config.yaml
n_layer: 8
d_model: 576
n_head: 6
n_kv_head: 6
head_dim: 96
d_mlp: 1152
vocab_size: 32000
activation: "swiglu"
norm: "rmsnorm"
norm_place: "pre"
norm_eps: 1e-05
positions: "rope"
rope_base: 10000.0
rope_fraction: 1.0
qk_norm: true
attn_scale: 0.102
bias: "qkv"
tie_embeddings: false
parallel_block: false
init: "uniform"
init_std_qkv: 0.0169
init_std_o: 0.00422
init_std_up: 0.0169
init_std_down: 0.00422
optimizer: "muon_variant"
lr: 0.00717
lr_mult_down: 2.0
lr_head: 0.00617
grad_clip: 2.0
warmup_steps: 82
schedule: "wsd"
decay_fraction: 0.801
decay_shape: "pow"
final_lr_fraction: 0.1
batch_tokens: 131072
seq_len: 512
doc_mask: false
train_tokens: 1042000000
steps: 7950
dataset: "wikipedia_en"
Each number is 128 + 32 x the weight over its row's rms, rounded and kept within 0 to 255. Layers, rows and columns count from 0. The size above them is the row's rms in percent of the matrix's.

# layer 3 MLP down, 576x1152, rms 0.0841, rows 145-177, columns 672-767
size [121 117  96 100  98  97  96  96  94  94 101  98  93 104  96  99 101 102  96  99 101 104  99 102  99  93 101  97 100 101  93  95  98]
[[ 83 161 105 124 120  81 130  70  79 117 122 153 129 107 142  84  95 117  96 109 169 193 155 180 101 187  72 107 122  94 142  93  74  83 110 108 147 158 122 141  84 118 165 206 159 126 122 157 177 117 130 113 104 110 144 126 123 108 129  94 110  92 136 103 120 152 117  92 128 191 178 119 208 157 174 104 138  94 119 103 149  55 155 137 100 168 144 153 112 149 149 129 101 116 127 113]
 [117 106  73 128 141 102 148 161 128 113 113 157 127 117 128 144  84  86 111 123 121 181 121  87  94 173 113 107 155 155 145 175 148  71 132 139 168 129 162 175 103 184 104 121 113 137 122 113 108 157 109 154 135 140 102 113  80 108 135 135 153 144 127 111 121  74 161 117 127 119 114  67 124 120 168 170  89  55  83 108 147 185 108 150 132 151 128  65 144  97  88 113 157 117 121 113]
 [100 152 129 123  95 122  86 124 137  97 151 165 165  66 104  72 121  86 129 183 146 104 149 141 120 170 107 120 111 210 127 179  68 114 158 142  79 149 156 134 142  96 157 138  90 123 112 126  52  60 136 111 167 141 141 142 147 112 190 156  83 117 100  65 114 178 109 153  80  92 120 152 196 147  41 172 170  89  86 137 147  90 120  93 115 152  66  84 123 126 153 122 137 187  86  90]
 [123 100 119 100 114 113 159  55 104 137 123 127 122 165  94 140 133 142 100 112 189 131  95  67 164 174  61 160 165 154 152 131 124  90 108 136 106 120  76 123  98 143  91 115  58  82 159 120 130 147  91  99  96 105  66  72 131 150 187 104 138 146 144 132 103  98  99 160 143  81 139 149 209 137 167 135  87 135  95 155 163 106  97 135  95  60 129 133 115  55 123 133 102 131 155  96]
 [127 106 121 128 120 127 133 109 125 134  97 123 139 104 156 118 158 158 138 118 126 118 161 112 206 127 148  75 126 106 136 161 166 149 128 106 141  96 163 147 166  76 138 121 132 126 109 181 145  86 149 166 185 117 139  59 116 127 141  92 144 144 119 158  83 164 153  64 121  94  85 150  77 157  66  69 117  90 143 134 126 144  87 112 101 142 151  48 158  90 153 114 161 137  92  84]
 [ 64  90 111 145 123 137 113 143 128  66 124 151  95 153  82 130  92 118 147 169 159  81 117 142 153 124 172 170 130 115 106 153 137 116 145 160  83  89  90 152 177  94  96 180 164 149 134 134 117 154  81 128 151 128  57  61 121 111 137 149 119 152 162 143 142  76 136 133 102  68 141 131 115  95  84 125 123 104 178 165  83  59 105  57 138 144  96 139 127 232 111  98 100 129 141 127]
 [120 140 140 100  89 138 105 103 151 132  89 141 164 148 125 105 194 102 100  92 122 169 146 139  84 136  61  95 164 126  94 113  90 108  94 143 119 154 111 130 116 116 120 182  69 165 134 168 141 121 126  88 154 106 165 148  96 173 118 145 113 139  95  87 163 164 101  99 183 143 137 143 141 120 174 144 116 104 161 121 109 169 149 142 129 155 118 150  46 173 125  90  69  83 139 121]
 [105 128 160 127 162 117 147 155 121  88 149  92 125  67 138 196 122 126  61 124 111 123 130 128 104 178 159 142 146 205 132 124 109 145 100 117 123 153 191 136 162 112 157 116 167 136 169 141  69 140 130 143 144  95 190 134 116 134 114 105 137 119  59 127  79 164 146 127 122 108 147 152  69 131 132 124  92 178 123  85 117 204 116 105 119 149 123 132 134 147 145 153 119 102 152 121]
 [ 87 125 137 172 152 182 116 150 124 127 117 116 144 157 148 133 171 171 108 142 103 184 126 152 109 115 101 112  74 118 147  86 130 112  96  74 115 151 113 121 119 165 145 151 129 159 196 111 100 165 137 151 127 130 126 100 104  81 176  97  96 148 206 181 170 149 109 181 128 115 121 105  97 154 150 161  96  88  77 150  47  55 106 155 133 152 174 111  70 131 161 155 191 172 122 110]
 [167 133 164 139  91 113 120 162 118  92 117 107 121 139 163 148 124 161 140  98 120 126 101 111 154 126 180 139  72 104 131 131  93 136  59 111 148 134 169 113 129  68 117 116 166  79 151 143 112 205 187 100 112 122 142 128  57 121 120 196 137 144 139 181  97 183 117 131 127 163 161 192 132 149 162 116 143 115 155  76 120 125  37 161  98 121 138 163 126 172 157  74 104 137 161  96]
 [139 180 173 127 144 146 167  98  70 193 148  83 123 116 132 173 144 199 119  63 105 102 138 133 109 136 125 155 150 181  35  93 167 173  99 164 128 132 139  61 141  68 145 130 110 127  66 122 166 116 151  74 123 140 126 150 127 138 158 141 192 155 170 131 131 130 144  84 157 107 206 105 120  68 144 124 104 104 126 138 193 182  91 175 156 120 162  81 102 154 127  85 142 125 120 125]
 [112 135 121 114  93 113 109 135 150 181 102 122 174  94 113 140  98 178 129 196 129 107 153  88 143 139  72 145 167  94 174 108 129 115 146 137 155 113 143 162 121 118 111 134 109 153 113 100  95 122 158  79 136 154 117 169 155 163 117  96 182 105  79 135 133 164 140 127 118  67 186 124 165  40  90 142 200  90  98 131  94 132 147 206 196 127 129 136 187 102 157 166 126  83 163 116]
 [170 133 188 235 180 235 125 141 200 160 132 141 119 112  92 145 140 117 149 148 128 164 127 161 109 109 173 101 107 150 158  83  88 162 165 145 116 117 131  82 205 134 100 140 114 122 139 116 173 127 163 176 129 144 114 136  73 110  96 129 166 112 154 146 108 175 135 196 101 147 122 138 132  67 114 116 127 140 168 155 153 191 180 186 163 184  66 130 143 150 162 131  83 126  71 144]
 [196 131 123 148 124 160 124 108  96 148 121 136 128 149 129 125 129 102 115 149 112  73 130 133  94 133  96 116 132 120 105 130  78  92 126  98 112 111 154 156 139 166 107 154 184 131 114 151 171 101  47 132 108 148 144 129  57 189 112 127 113  91 110 101  98  71  98 121 153 161  85 123 121  67 137 111 135 101 189  61 122 136 127 157 100  43 136 166 114 114 101 116 151 124  98 128]
 [146 109 107  90  95  66 108 124 157 169 154 120 150 114 110 151 161 183 110  86 133 120 130  84 169 117 149 132 118 159  95 112 162  83 127 125 165 124 124  78  74 122 159  61 121 160  98 162  91 117 158 140 140 162  58 210  88  89 108 101 134 100 118 120 135 105 107 108 176 115 119 173 103 163 127 137 145 102  59 121  79 130 105 139 169  98 138 139 138 135 117 102 146 133 171 144]
 [120 136 115 132 101 178 146  97 117 113  71 153 128 156  98 150 169 151  73 117  63 172  64  48  91 177 134 124 125 124 128 100  72 119  67 113 103 185 159  96 112 143 168 167  99 140 150 162 161 144 172 100 160 126 168 123 110 126 129 141  64 122 157 160 116 141 177 159 115 143 104  84 111 137 126 137 155 127 145 109 125  81 134 107 145 124 112 171  89  92 107 132 105  93  85 142]
 [112  76 161  80 124 137 114 178 130  97  68 145 119 104 157 158 128  93 158 123  97 175 108 116  96 167 149 105  61 124 180 110 150 171 118 179 139 141 135 128 111  74 121  78  96  89  44 139 164 125 151 171 148 140 107 104 142 188 156 164 136 108 175 156 133 112 158 136 112  99  72  99 174 109 130 119 138  99 100 102 102 120 162 147  58 110 173 185  57 131  98  84 191  99  81  89]
 [155 128 171 132 138 123  60 172  97 103 138 135 147 142 123 122 157 131 132 123 174 181 112 143 150  94  85 198 141 149  99 125 112 160 129 119  89 132  90 140 135 149 156 119 145 112 116 132 123 129 126 123 116 131 138 151 168 174 172 190 117 141 152 119  82 183 104 160  92 112 141  63 175 149 148 159 119  89  94 104 126 130 133 172 151  67 108 138 183 121 152 128  95 111 221 180]
 [139 125 130 108 176 162 156 135  78 117 132  54 168 133 123 127 134 152  67 126  72 113 179 142 166 183 151 164 120 125  80 133  94 109 202 128  65 111 122 122  94 116 137 148 113 107 111 100 135  86  99 152 166 144 138 128 148 143 131  58 184 159 123 110 121 112 144 169 144 179 148 188 144 135 138 107 117 104 169 126 109 109 152 134 149 105 173 111 166 155 154 131 107  95 134 116]
 [119  75  88 148  56  79 131 119 161 143 124 126 133 101 109 112  96 176 101 128 141 211 138 154 125 153 161 102 104 116 164 121 108 160 192 134  68 133 154 139 119  93  70 114 125  87 115 141 149 163 148 116 165  83 152 155 129 129 107 126 112 117 109 108 149 122 144  91  72 197 154 168  95 150 138  75 117 125  84 178 132 183 168 195  84 137  60 146 158 149 129 132 136 164 134 108]
 [101 100  29 104 191 125 111 177 141 119 153  97 105  35 106  98 139 144 161 110 140 107 122 117 103 124 154 103 135 116 140 149 164 145 153 151 129  85 155 113 137 153 145  99  89 185 165  84 187 140 165 153  93 174 201 132 103 112 106 128 160 102  76  67 103 124 118 129 118 132 114  43 175 131 131 190 110 121 124 116 156 133 111 155  81 108  63 144  82 124 153 145 204  79 178 163]
 [124 119 163 142 148 121 126 103 181 145 161 117 131 152 137 139  80  72 147 143 103 133 148 167 108  88 142 147 126 133 159  83 111  53 145 139 108  47 125 107 113 162 148  91 184 184 119 123 106  62  93 157 165  42  39 124  86 147  98  59 122  94 125 183 115 204 120  83 133 117 105 123 108 135  94 104 130 156 167 125 170 158 173 147 117 188 119 147 169 180 112 110 128 202 133 148]
 [167  88 157  95 169  52 105 116 133 113 154 166 138 152 123 121  90  65  90 173 179 145 132 155  82 142 121 115 147 112 187 171 134 122 127 156  77 146  91 158  59 153  86  44 116 108 114 132 130  48  95 205 154 125 103 109 110 115 121  97 134  98 161 161 157 152 120 110 138  91 132  90 189 130  65 153 156 164  44 134 103  87 118 111 227 145 160 118 148 194 152 101 130 162 183 116]
 [ 89 160 184 107  83 101 124 139 107 139 118  58  96 110 128 116 141 111 160 169 138 121 136 122 118 131 141 162 157 124 180 109 138 146 163  78 107 160 122 112 130 193 146 120 102 142  59 161 151 155 193 116 112 132 124 118 121 137 151 131  83 175 106 108 144 106 142 158 114 183 147 101 169 146 172 114 120 108 147 115 121 159 166  81 153 117 128 180 150 140  91 148  97 114  82 108]
 [103 172 143 100 139 138 106 151  80 114 169 128  79  85  83 141 185 124 169  83  81  92  84 145 100 111 106 177  84 147 148 115 107 137 108 109 154  82 120  96 159 146 148 103 126  98 182 113 123 150 125 113 118  91  77 121 136 127 126 142 159 137 139 130 125  73 100 131 148  96 117 121 194 131 112  99 188  55  66 110 190 102 133  95 105  56 133 163 145 188 110 114 125 131 191  83]
 [149 160 182 166  88 128 117 131 131 147 147 110 110  99 142 107  91 113 115 136 125  65 146 118 124  87 141 118  89 149 157 150 162 140 120 136  86  80 117  74 162 169 133 157 109 122 121 203 136 180  91 144 154 195  83 102 137 192 115 143 147 153  53  97 161 121 171 114 163  95  66 103 116 170 107  90 138 135  85 167 140 105 147 133 118 168 148 151 169 116 144  45 107 149 114 103]
 [140 141 128 152 141 146 131 197 152 131 111 128 113 170 173  93 130 113 164 114 144 155 170 115 123 111 114 118 125 126 151 116 121 133 152 108 127 203 127 109 165 129 114 135 104  91  64 177 125 103 141  63  93 108 197 193 152 158  43 114 176  43 132 169 156 112 137  91 126 137 123 187 160 124 112 159 165  80 149 131 187 162 122 107 145 105 111 121 111 168 129 200 144  98 132 148]
 [100 197 133 174 155  54  81 181  90 143 164 126  84  68 137 139  88 118 152 148 151 125 107 111  47 143  99 172  97  87 108 123 145 150  59  72  94 107  85 125 129 145 156 103 161 139 100  96 174 206 106 128 166 109 130  85 142  96 128 148  85 131 139 127 154 127 158 159 196 115 155 161 114  92 174 107 123 127 153  94 103  92 153 114 151 125 185 148 165 101 129 125  88 145 123 171]
 [106 118 165 139 135 167 117 125 148 191 114 182 128 166 116 160  99 117 147  89 187  90 114 146 128 119  77 165 148 131 113 139 151 154 120 115  95 144 146 125 115 127 170  95 131 175 106 104 123 111 136 163 133  84  89 108  94  93  95 115  94 148 106 136 141 169 120  52 114 125 106  97 167  98 207 183 172  79  85 145 146 157 131 114 103 111 122 112 142 123 142 126 146 129 145 117]
 [126 139 184 192 116 112 128 249 103  90 131 169 172 165  63 161 140 153 141 138 116 178 144 144 115 171 116 118 103 120 103 111  49 120 116 147 136 125  42 128  86  84 108 132 163 125 149 121  79 187 169 115 130  91 134 118  95 171  81 145  72 142 101  85 187  94 152 178 145 105 200 183 150 134 152 140  70 160  75 110 143 129 132 126 122 136 110 217 128 138 193 107  89 119 114 183]
 [131 129 126 150  51 109 154 105 162  98 153 102 132 131 115 160 154 116  94 159 104 164 144  89 149 166 151  89 142 172  88 161 118 158 166 160  96 107 123 137  99 122 115 106 189 136 156 117 119  71 102 141 117 103  88 134 176 132 133 109 139 123 124 167  77 148 124 145  80 170 176 130  44 136 136 187 118 148 116 110  86  80 128 137 157  32 113 131  94  98  75 106 158 146 168 146]
 [ 60  72 115 151 175  79 183 121 109 144  72 102 121 119 176 113 141 171 155 156  43 140  45 129  95 195 162 132 145 168 136 105 104 124 112 146 169  98 164 146  97 198 104 137 125 121  56 120 139 222 109  62 138 126  98 112  88 115 150 124  91 110 113 153  97 145 140  43 155 121 136  79 130  97 174 133 156 101 130 107 123 165 212 118 125 127 130 174 123  67  97  88 142 138  78  97]
 [111  94 156 145 105 119 138 130 157 121 124 144 148 191  92  80 121 165 168 130 116 158 167 164 134 133 120 109 138 117 166 129 108 119 100 107 103 105 131  83  97 133 135 138 155 118 125 145 154 111  99  66 169 151 113  87 124 109  98 107 137 150 117 155 177  90 166 101 152 164 154 123 123  76 131 142 172 120 126  92 130 190 138  97 143 150 164 123 120 160 134 125 170 176 166 113]]